Part of a small language model's weights: 3.8M parameters.
Each number is 200 + 40 x the weight over its row's rms, rounded and kept within 0 to 999. Layers, rows and columns count from 0. The size before them is the row's rms in percent of the matrix's.

# up: layer 3 MLP up, 320x128, rms 0.322, rows 175-183, columns 0-127
# down: layer 3 MLP down (transposed), 320x128, rms 0.298, rows 175-182, columns 0-127
# gate: layer 3 MLP gate, 320x128, rms 0.311, rows 176-183, columns 0-127
up175,100,187,176,222,252,223,298,193,191,195,185,215,194,212,250,146,245,265,229,176,176,218,134,172,237,176,208,154,147,224,208,185,261,206,160,167,263,228,197,161,266,214,213,244,205,213,231,203,204,225,138,222,205,189,185,238,242,262,227,179,217,153,275,170,145,224,149,205,174,242,191,269,202,241,212,192,294,196,151,143,179,175,209,203,131,216,190,286,129,185,213,173,271,157,128,204,209,167,222,210,245,193,213,130,122,280,239,206,153,175,136,225,204,238,144,200,171,165,155,231,247,207,221,201,258,200,92,179,193
down175,104,211,158,212,111,218,199,167,209,182,175,295,209,127,183,173,173,171,231,186,209,215,241,237,206,185,159,213,290,229,122,206,147,137,180,170,227,177,183,167,229,155,203,197,181,188,203,186,260,284,200,205,157,239,123,183,178,240,180,271,155,201,238,260,195,228,167,238,269,158,196,161,259,158,264,187,234,216,191,177,303,197,193,161,221,204,226,183,273,172,241,194,187,237,160,194,215,244,175,178,202,277,223,256,227,222,190,207,180,220,259,181,180,94,209,208,192,176,275,139,189,204,161,187,211,286,161,182,269
gate176,105,182,256,170,105,197,221,243,237,204,173,167,236,240,144,184,212,208,125,194,181,189,219,206,252,199,194,230,183,185,180,223,229,240,206,226,242,271,177,97,228,185,210,185,144,178,201,251,222,251,229,232,234,219,198,262,159,226,246,229,224,146,204,236,183,253,236,285,192,185,255,214,303,171,238,183,195,186,222,286,214,162,266,181,173,212,223,203,220,188,154,215,183,190,281,215,205,208,182,194,111,128,216,202,179,149,180,175,179,157,202,153,181,251,207,208,257,179,277,139,217,171,218,260,310,240,202,253,139
up176,098,181,244,149,116,242,165,246,227,222,175,168,239,225,133,200,246,222,155,157,140,202,235,172,257,200,190,253,205,185,210,261,243,262,191,263,221,239,227,134,237,171,175,227,125,138,203,252,246,275,227,248,223,203,219,257,190,220,275,186,174,141,242,265,171,212,239,277,171,200,223,189,247,173,201,166,223,212,243,236,234,174,231,173,177,194,209,210,218,147,194,228,167,195,216,213,148,241,200,182,90,124,185,206,188,190,149,192,175,164,205,197,197,220,208,209,237,165,275,139,228,188,204,250,297,211,213,276,127
down176,094,268,182,191,247,184,181,192,280,283,212,215,171,188,295,185,188,185,218,198,168,224,156,171,161,218,186,161,182,208,222,195,218,284,221,159,159,186,219,264,253,204,210,242,210,214,164,167,170,165,225,182,144,238,229,120,228,203,171,155,207,237,76,202,186,229,155,167,280,217,240,263,176,240,206,208,222,240,200,170,225,224,155,333,180,217,193,165,232,213,264,183,178,202,101,190,185,230,133,193,276,225,159,191,250,182,253,174,213,165,158,239,195,168,187,234,152,200,163,256,164,188,212,160,175,130,165,209,186
gate177,104,222,316,185,147,219,162,158,167,236,255,209,234,167,196,124,230,292,183,181,154,296,244,227,171,189,162,240,162,204,204,238,181,154,206,194,207,143,191,217,189,147,239,183,126,173,220,196,189,158,206,206,283,229,213,203,196,180,223,241,162,251,151,119,150,215,191,167,221,245,204,198,195,245,196,257,180,231,215,172,199,188,208,142,122,153,208,188,237,178,139,160,192,140,217,160,218,215,158,238,172,181,240,251,250,212,327,115,180,212,179,182,225,155,187,196,243,180,179,258,142,178,242,168,255,153,218,218,210
up177,107,215,158,249,272,183,256,220,260,188,223,199,142,215,242,159,242,153,188,178,259,179,140,145,237,260,183,173,196,124,163,189,242,168,182,284,229,154,211,180,205,214,224,177,238,157,136,138,223,111,187,186,173,146,204,259,259,215,213,215,166,142,229,243,199,208,221,202,305,205,229,216,231,134,198,178,203,290,243,93,217,213,91,204,257,195,198,221,255,268,176,165,188,211,140,241,258,210,255,197,244,212,181,171,191,181,193,187,211,181,221,228,158,207,194,206,198,237,177,189,179,226,188,198,179,171,285,227,174
down177,108,214,217,165,146,183,159,152,137,220,202,191,240,206,176,282,220,209,153,171,219,242,256,188,201,186,181,175,186,231,177,293,167,197,210,195,272,146,164,152,177,183,190,193,158,199,282,124,187,211,219,158,191,278,149,127,171,234,243,211,192,180,252,201,193,279,262,258,184,169,116,164,150,169,185,203,159,229,188,192,203,227,283,283,257,238,198,245,229,105,202,202,210,130,176,220,242,149,193,166,184,261,201,199,208,230,159,211,149,111,257,210,235,167,232,201,227,203,144,161,209,202,177,120,204,221,175,182,219
gate178,109,145,223,246,243,248,233,250,244,194,196,217,161,133,240,224,173,258,248,216,222,178,211,203,261,213,229,189,205,242,134,254,183,160,214,203,227,233,168,192,188,105,222,174,187,181,263,254,214,211,144,197,270,186,197,232,179,259,221,262,250,139,197,132,219,193,249,180,237,159,214,224,222,152,229,200,210,172,107,194,233,197,268,212,187,202,193,180,195,251,218,189,220,231,238,180,236,151,211,170,239,192,293,213,130,177,134,271,223,273,285,245,137,253,243,229,190,135,172,240,248,164,181,145,214,151,224,254,174
up178,104,174,162,187,164,213,176,233,223,163,178,171,236,126,207,176,221,169,248,147,198,203,183,183,142,304,156,208,180,179,217,154,200,265,201,224,133,266,159,122,155,204,259,246,227,164,213,181,151,176,110,221,150,239,244,181,122,239,261,220,179,203,274,200,150,231,135,233,164,175,88,251,201,269,172,209,214,184,255,205,203,246,204,157,201,173,168,228,203,168,168,192,199,176,220,205,217,125,242,200,185,195,166,259,201,227,141,182,256,218,200,115,174,148,147,230,189,167,195,252,249,140,218,245,145,194,194,183,188
down178,100,227,160,170,273,205,200,156,192,178,195,182,247,243,167,234,205,245,126,259,194,165,245,192,214,145,114,181,290,173,260,213,213,103,264,219,184,205,176,231,202,203,213,158,252,170,247,262,293,160,204,140,117,237,213,224,240,194,121,157,158,206,198,195,170,169,242,222,152,260,172,177,176,228,184,218,187,139,223,219,174,177,172,243,198,244,189,223,224,257,234,199,179,178,147,149,220,244,287,276,172,215,252,248,184,201,203,201,162,115,150,170,212,177,186,201,162,201,208,176,164,174,186,229,199,116,263,195,184
gate179,102,266,221,221,206,210,181,158,184,148,204,188,204,255,157,326,222,155,116,152,196,211,169,203,281,170,280,224,215,188,244,180,168,195,122,219,178,213,236,179,212,147,160,198,266,168,183,174,166,227,268,240,131,160,240,215,161,210,205,311,163,228,162,190,218,181,193,212,194,215,180,239,240,148,175,264,225,203,226,230,132,164,235,182,187,135,152,159,171,205,227,245,220,175,129,270,211,231,226,208,170,171,274,131,246,225,205,142,172,189,188,231,163,158,188,190,156,238,214,252,217,230,155,141,197,219,265,201,220
up179,097,217,245,205,224,236,194,205,142,209,222,206,205,160,227,256,163,263,257,224,174,154,228,216,270,172,216,148,212,156,178,200,189,203,153,212,91,138,168,249,194,235,152,259,161,264,247,262,220,268,191,221,134,218,233,224,156,108,111,243,197,187,142,178,211,189,185,218,160,100,215,224,185,176,213,230,202,210,205,180,268,196,241,191,205,223,132,169,205,151,222,236,216,217,190,201,235,109,166,257,185,219,139,153,253,222,155,207,286,205,259,219,184,156,194,181,217,230,195,161,186,268,215,236,167,208,266,251,180
down179,090,201,181,186,256,148,190,223,270,256,236,241,265,243,210,222,160,193,210,229,217,296,206,240,165,260,169,200,190,214,243,195,197,307,228,112,222,144,220,180,177,225,247,185,185,135,200,223,185,169,256,229,187,188,157,268,281,197,221,138,219,236,204,289,213,240,153,214,174,188,213,236,232,254,211,182,132,120,237,168,199,267,168,168,175,203,210,233,177,242,190,161,204,267,197,143,186,295,237,231,212,210,258,257,196,168,226,192,165,193,221,198,176,206,265,210,170,144,132,183,222,245,184,218,242,193,118,208,166
gate180,088,147,210,255,185,188,218,308,185,281,180,213,212,191,194,291,213,230,184,176,140,248,201,190,205,238,192,155,90,190,166,181,195,160,196,221,225,266,212,111,155,179,228,220,216,220,168,212,263,248,203,166,230,223,232,160,194,123,195,221,207,214,177,188,236,187,292,293,210,186,238,195,176,216,224,181,224,155,174,118,175,192,257,207,163,168,196,163,297,166,207,179,237,147,223,131,171,101,192,199,163,203,191,249,267,259,143,153,190,206,234,179,197,190,273,237,232,200,145,184,193,219,192,198,140,199,213,184,216
up180,088,194,203,214,229,161,192,226,164,259,226,195,157,123,282,155,229,159,219,181,173,253,179,199,235,204,187,201,205,166,119,260,181,182,214,167,159,218,239,228,183,222,169,195,155,224,223,186,209,159,131,212,193,221,201,195,226,286,188,205,200,212,137,184,226,145,203,178,219,144,129,121,197,238,233,269,237,133,238,188,212,145,202,170,224,152,187,212,159,100,241,287,250,205,218,233,173,151,99,211,200,204,213,214,134,211,178,123,196,150,186,162,227,321,167,174,141,179,216,179,214,245,183,214,229,153,175,185,272
down180,087,207,171,208,157,232,194,148,221,118,138,263,162,269,152,216,175,267,158,198,231,118,215,215,207,196,207,255,157,193,244,140,209,184,165,206,242,202,124,186,196,189,292,165,207,140,188,204,173,227,158,215,233,146,211,238,297,229,217,173,234,220,211,271,237,155,189,218,93,246,226,217,184,147,159,156,153,280,148,208,120,263,248,200,130,254,251,223,196,248,157,157,170,216,160,187,196,218,230,211,255,178,211,161,231,140,192,203,201,193,239,181,206,185,240,240,163,241,207,247,173,209,226,247,217,241,229,232,184
gate181,108,172,206,199,179,158,142,211,247,235,162,237,131,218,301,270,147,201,192,136,194,203,273,197,231,203,271,249,254,241,256,235,159,194,244,189,193,176,165,169,271,206,191,199,189,158,281,185,230,213,235,269,196,275,228,131,195,240,227,191,281,282,155,202,172,244,212,162,269,230,158,182,264,232,244,186,176,154,210,189,213,196,210,230,197,258,158,191,208,181,180,276,242,287,247,227,106,229,182,227,209,220,236,142,209,226,213,215,197,189,251,209,141,192,220,165,163,236,186,233,246,240,196,185,169,237,183,231,164
up181,115,301,175,226,227,199,305,133,176,196,186,141,161,186,160,136,265,164,194,250,220,175,129,189,190,219,129,165,146,155,158,204,253,198,209,203,187,210,244,175,131,190,207,216,182,219,140,186,167,150,173,127,198,154,231,268,178,151,172,210,164,157,231,166,206,147,214,218,167,170,229,204,148,137,161,228,220,252,199,153,144,213,237,162,200,163,272,211,155,226,252,203,134,147,161,139,270,207,165,187,206,187,156,230,175,240,244,190,173,236,167,243,264,218,137,248,218,186,221,159,167,165,222,207,239,165,171,130,236
down181,099,217,182,130,154,200,240,258,176,201,243,198,264,220,150,175,225,182,227,183,165,182,169,202,123,173,162,127,152,199,203,136,247,178,257,165,241,270,212,188,177,190,129,184,172,189,111,232,171,173,204,235,222,162,232,242,211,264,136,237,135,103,230,208,203,141,229,248,212,224,261,174,206,170,168,265,234,207,180,192,164,254,235,106,180,194,185,273,232,281,264,166,149,171,164,239,206,242,199,206,160,186,191,247,130,173,275,237,153,213,214,143,236,203,168,192,198,233,218,178,188,196,253,231,212,147,230,204,228
gate182,093,255,120,122,219,208,225,233,243,166,199,286,136,233,181,166,157,112,167,217,262,148,198,164,209,198,202,260,254,254,187,133,240,167,186,233,187,213,237,262,252,216,180,143,160,220,231,208,208,222,203,205,188,247,189,208,238,184,187,209,186,130,189,202,140,247,155,138,211,238,178,234,188,132,172,204,180,110,205,227,197,178,240,187,177,253,187,195,208,300,255,204,215,188,201,315,249,186,192,178,262,207,255,294,217,193,244,231,185,179,163,230,233,213,145,176,195,179,239,197,200,188,159,283,236,160,244,189,182
up182,102,267,189,158,234,180,209,191,184,213,223,222,166,197,257,213,135,116,177,218,225,217,117,205,188,277,223,246,191,138,152,131,181,203,172,177,236,213,279,221,218,229,120,212,178,167,218,240,195,179,210,219,202,223,187,275,191,227,174,246,181,133,160,126,212,196,127,173,157,228,161,171,75,152,188,247,91,157,180,193,149,229,253,182,215,235,190,165,216,271,181,180,214,233,198,245,165,178,276,184,227,222,210,218,204,192,186,279,157,168,246,265,216,174,198,183,144,125,207,212,162,166,192,235,196,175,173,178,163
down182,109,145,250,134,211,201,232,255,234,162,190,187,173,181,190,207,164,277,151,208,260,223,146,250,278,182,191,208,210,176,177,231,274,193,196,176,232,264,196,225,213,119,237,149,237,223,141,151,191,147,157,298,149,118,240,135,117,139,153,244,191,198,232,243,151,203,259,249,172,197,139,167,222,172,200,117,237,242,202,195,271,167,179,208,197,167,245,174,204,224,226,221,216,186,209,225,172,163,172,184,223,198,189,181,209,162,162,226,129,195,217,184,195,183,117,218,203,181,156,132,176,196,290,263,218,219,202,238,203
gate183,108,268,269,258,174,200,172,187,246,181,171,173,204,198,214,192,196,191,188,141,205,209,153,197,192,222,227,143,202,253,156,161,247,176,255,175,147,168,250,172,144,249,163,189,262,203,220,165,131,176,148,139,212,210,165,204,181,121,223,146,222,171,160,155,254,305,172,172,187,186,150,161,166,208,185,179,210,214,197,149,214,197,241,108,193,134,246,138,264,201,243,219,206,150,235,186,178,264,161,195,162,257,207,177,169,184,298,146,169,184,168,202,173,96,172,182,280,153,165,171,242,208,207,165,156,216,245,211,169
up183,109,236,212,176,217,165,222,228,161,185,213,166,195,166,126,173,230,211,195,203,187,174,198,223,231,217,201,250,184,177,281,147,266,214,256,246,166,176,194,252,186,176,161,273,173,206,140,184,232,228,150,206,219,183,115,205,161,264,138,247,228,159,252,273,209,209,198,205,172,188,196,211,272,244,153,234,197,221,311,240,233,209,186,178,141,245,188,158,232,214,285,229,172,230,172,214,227,177,196,91,141,207,141,190,222,132,169,179,203,146,200,302,154,172,266,181,146,193,198,207,173,184,157,191,255,179,188,209,286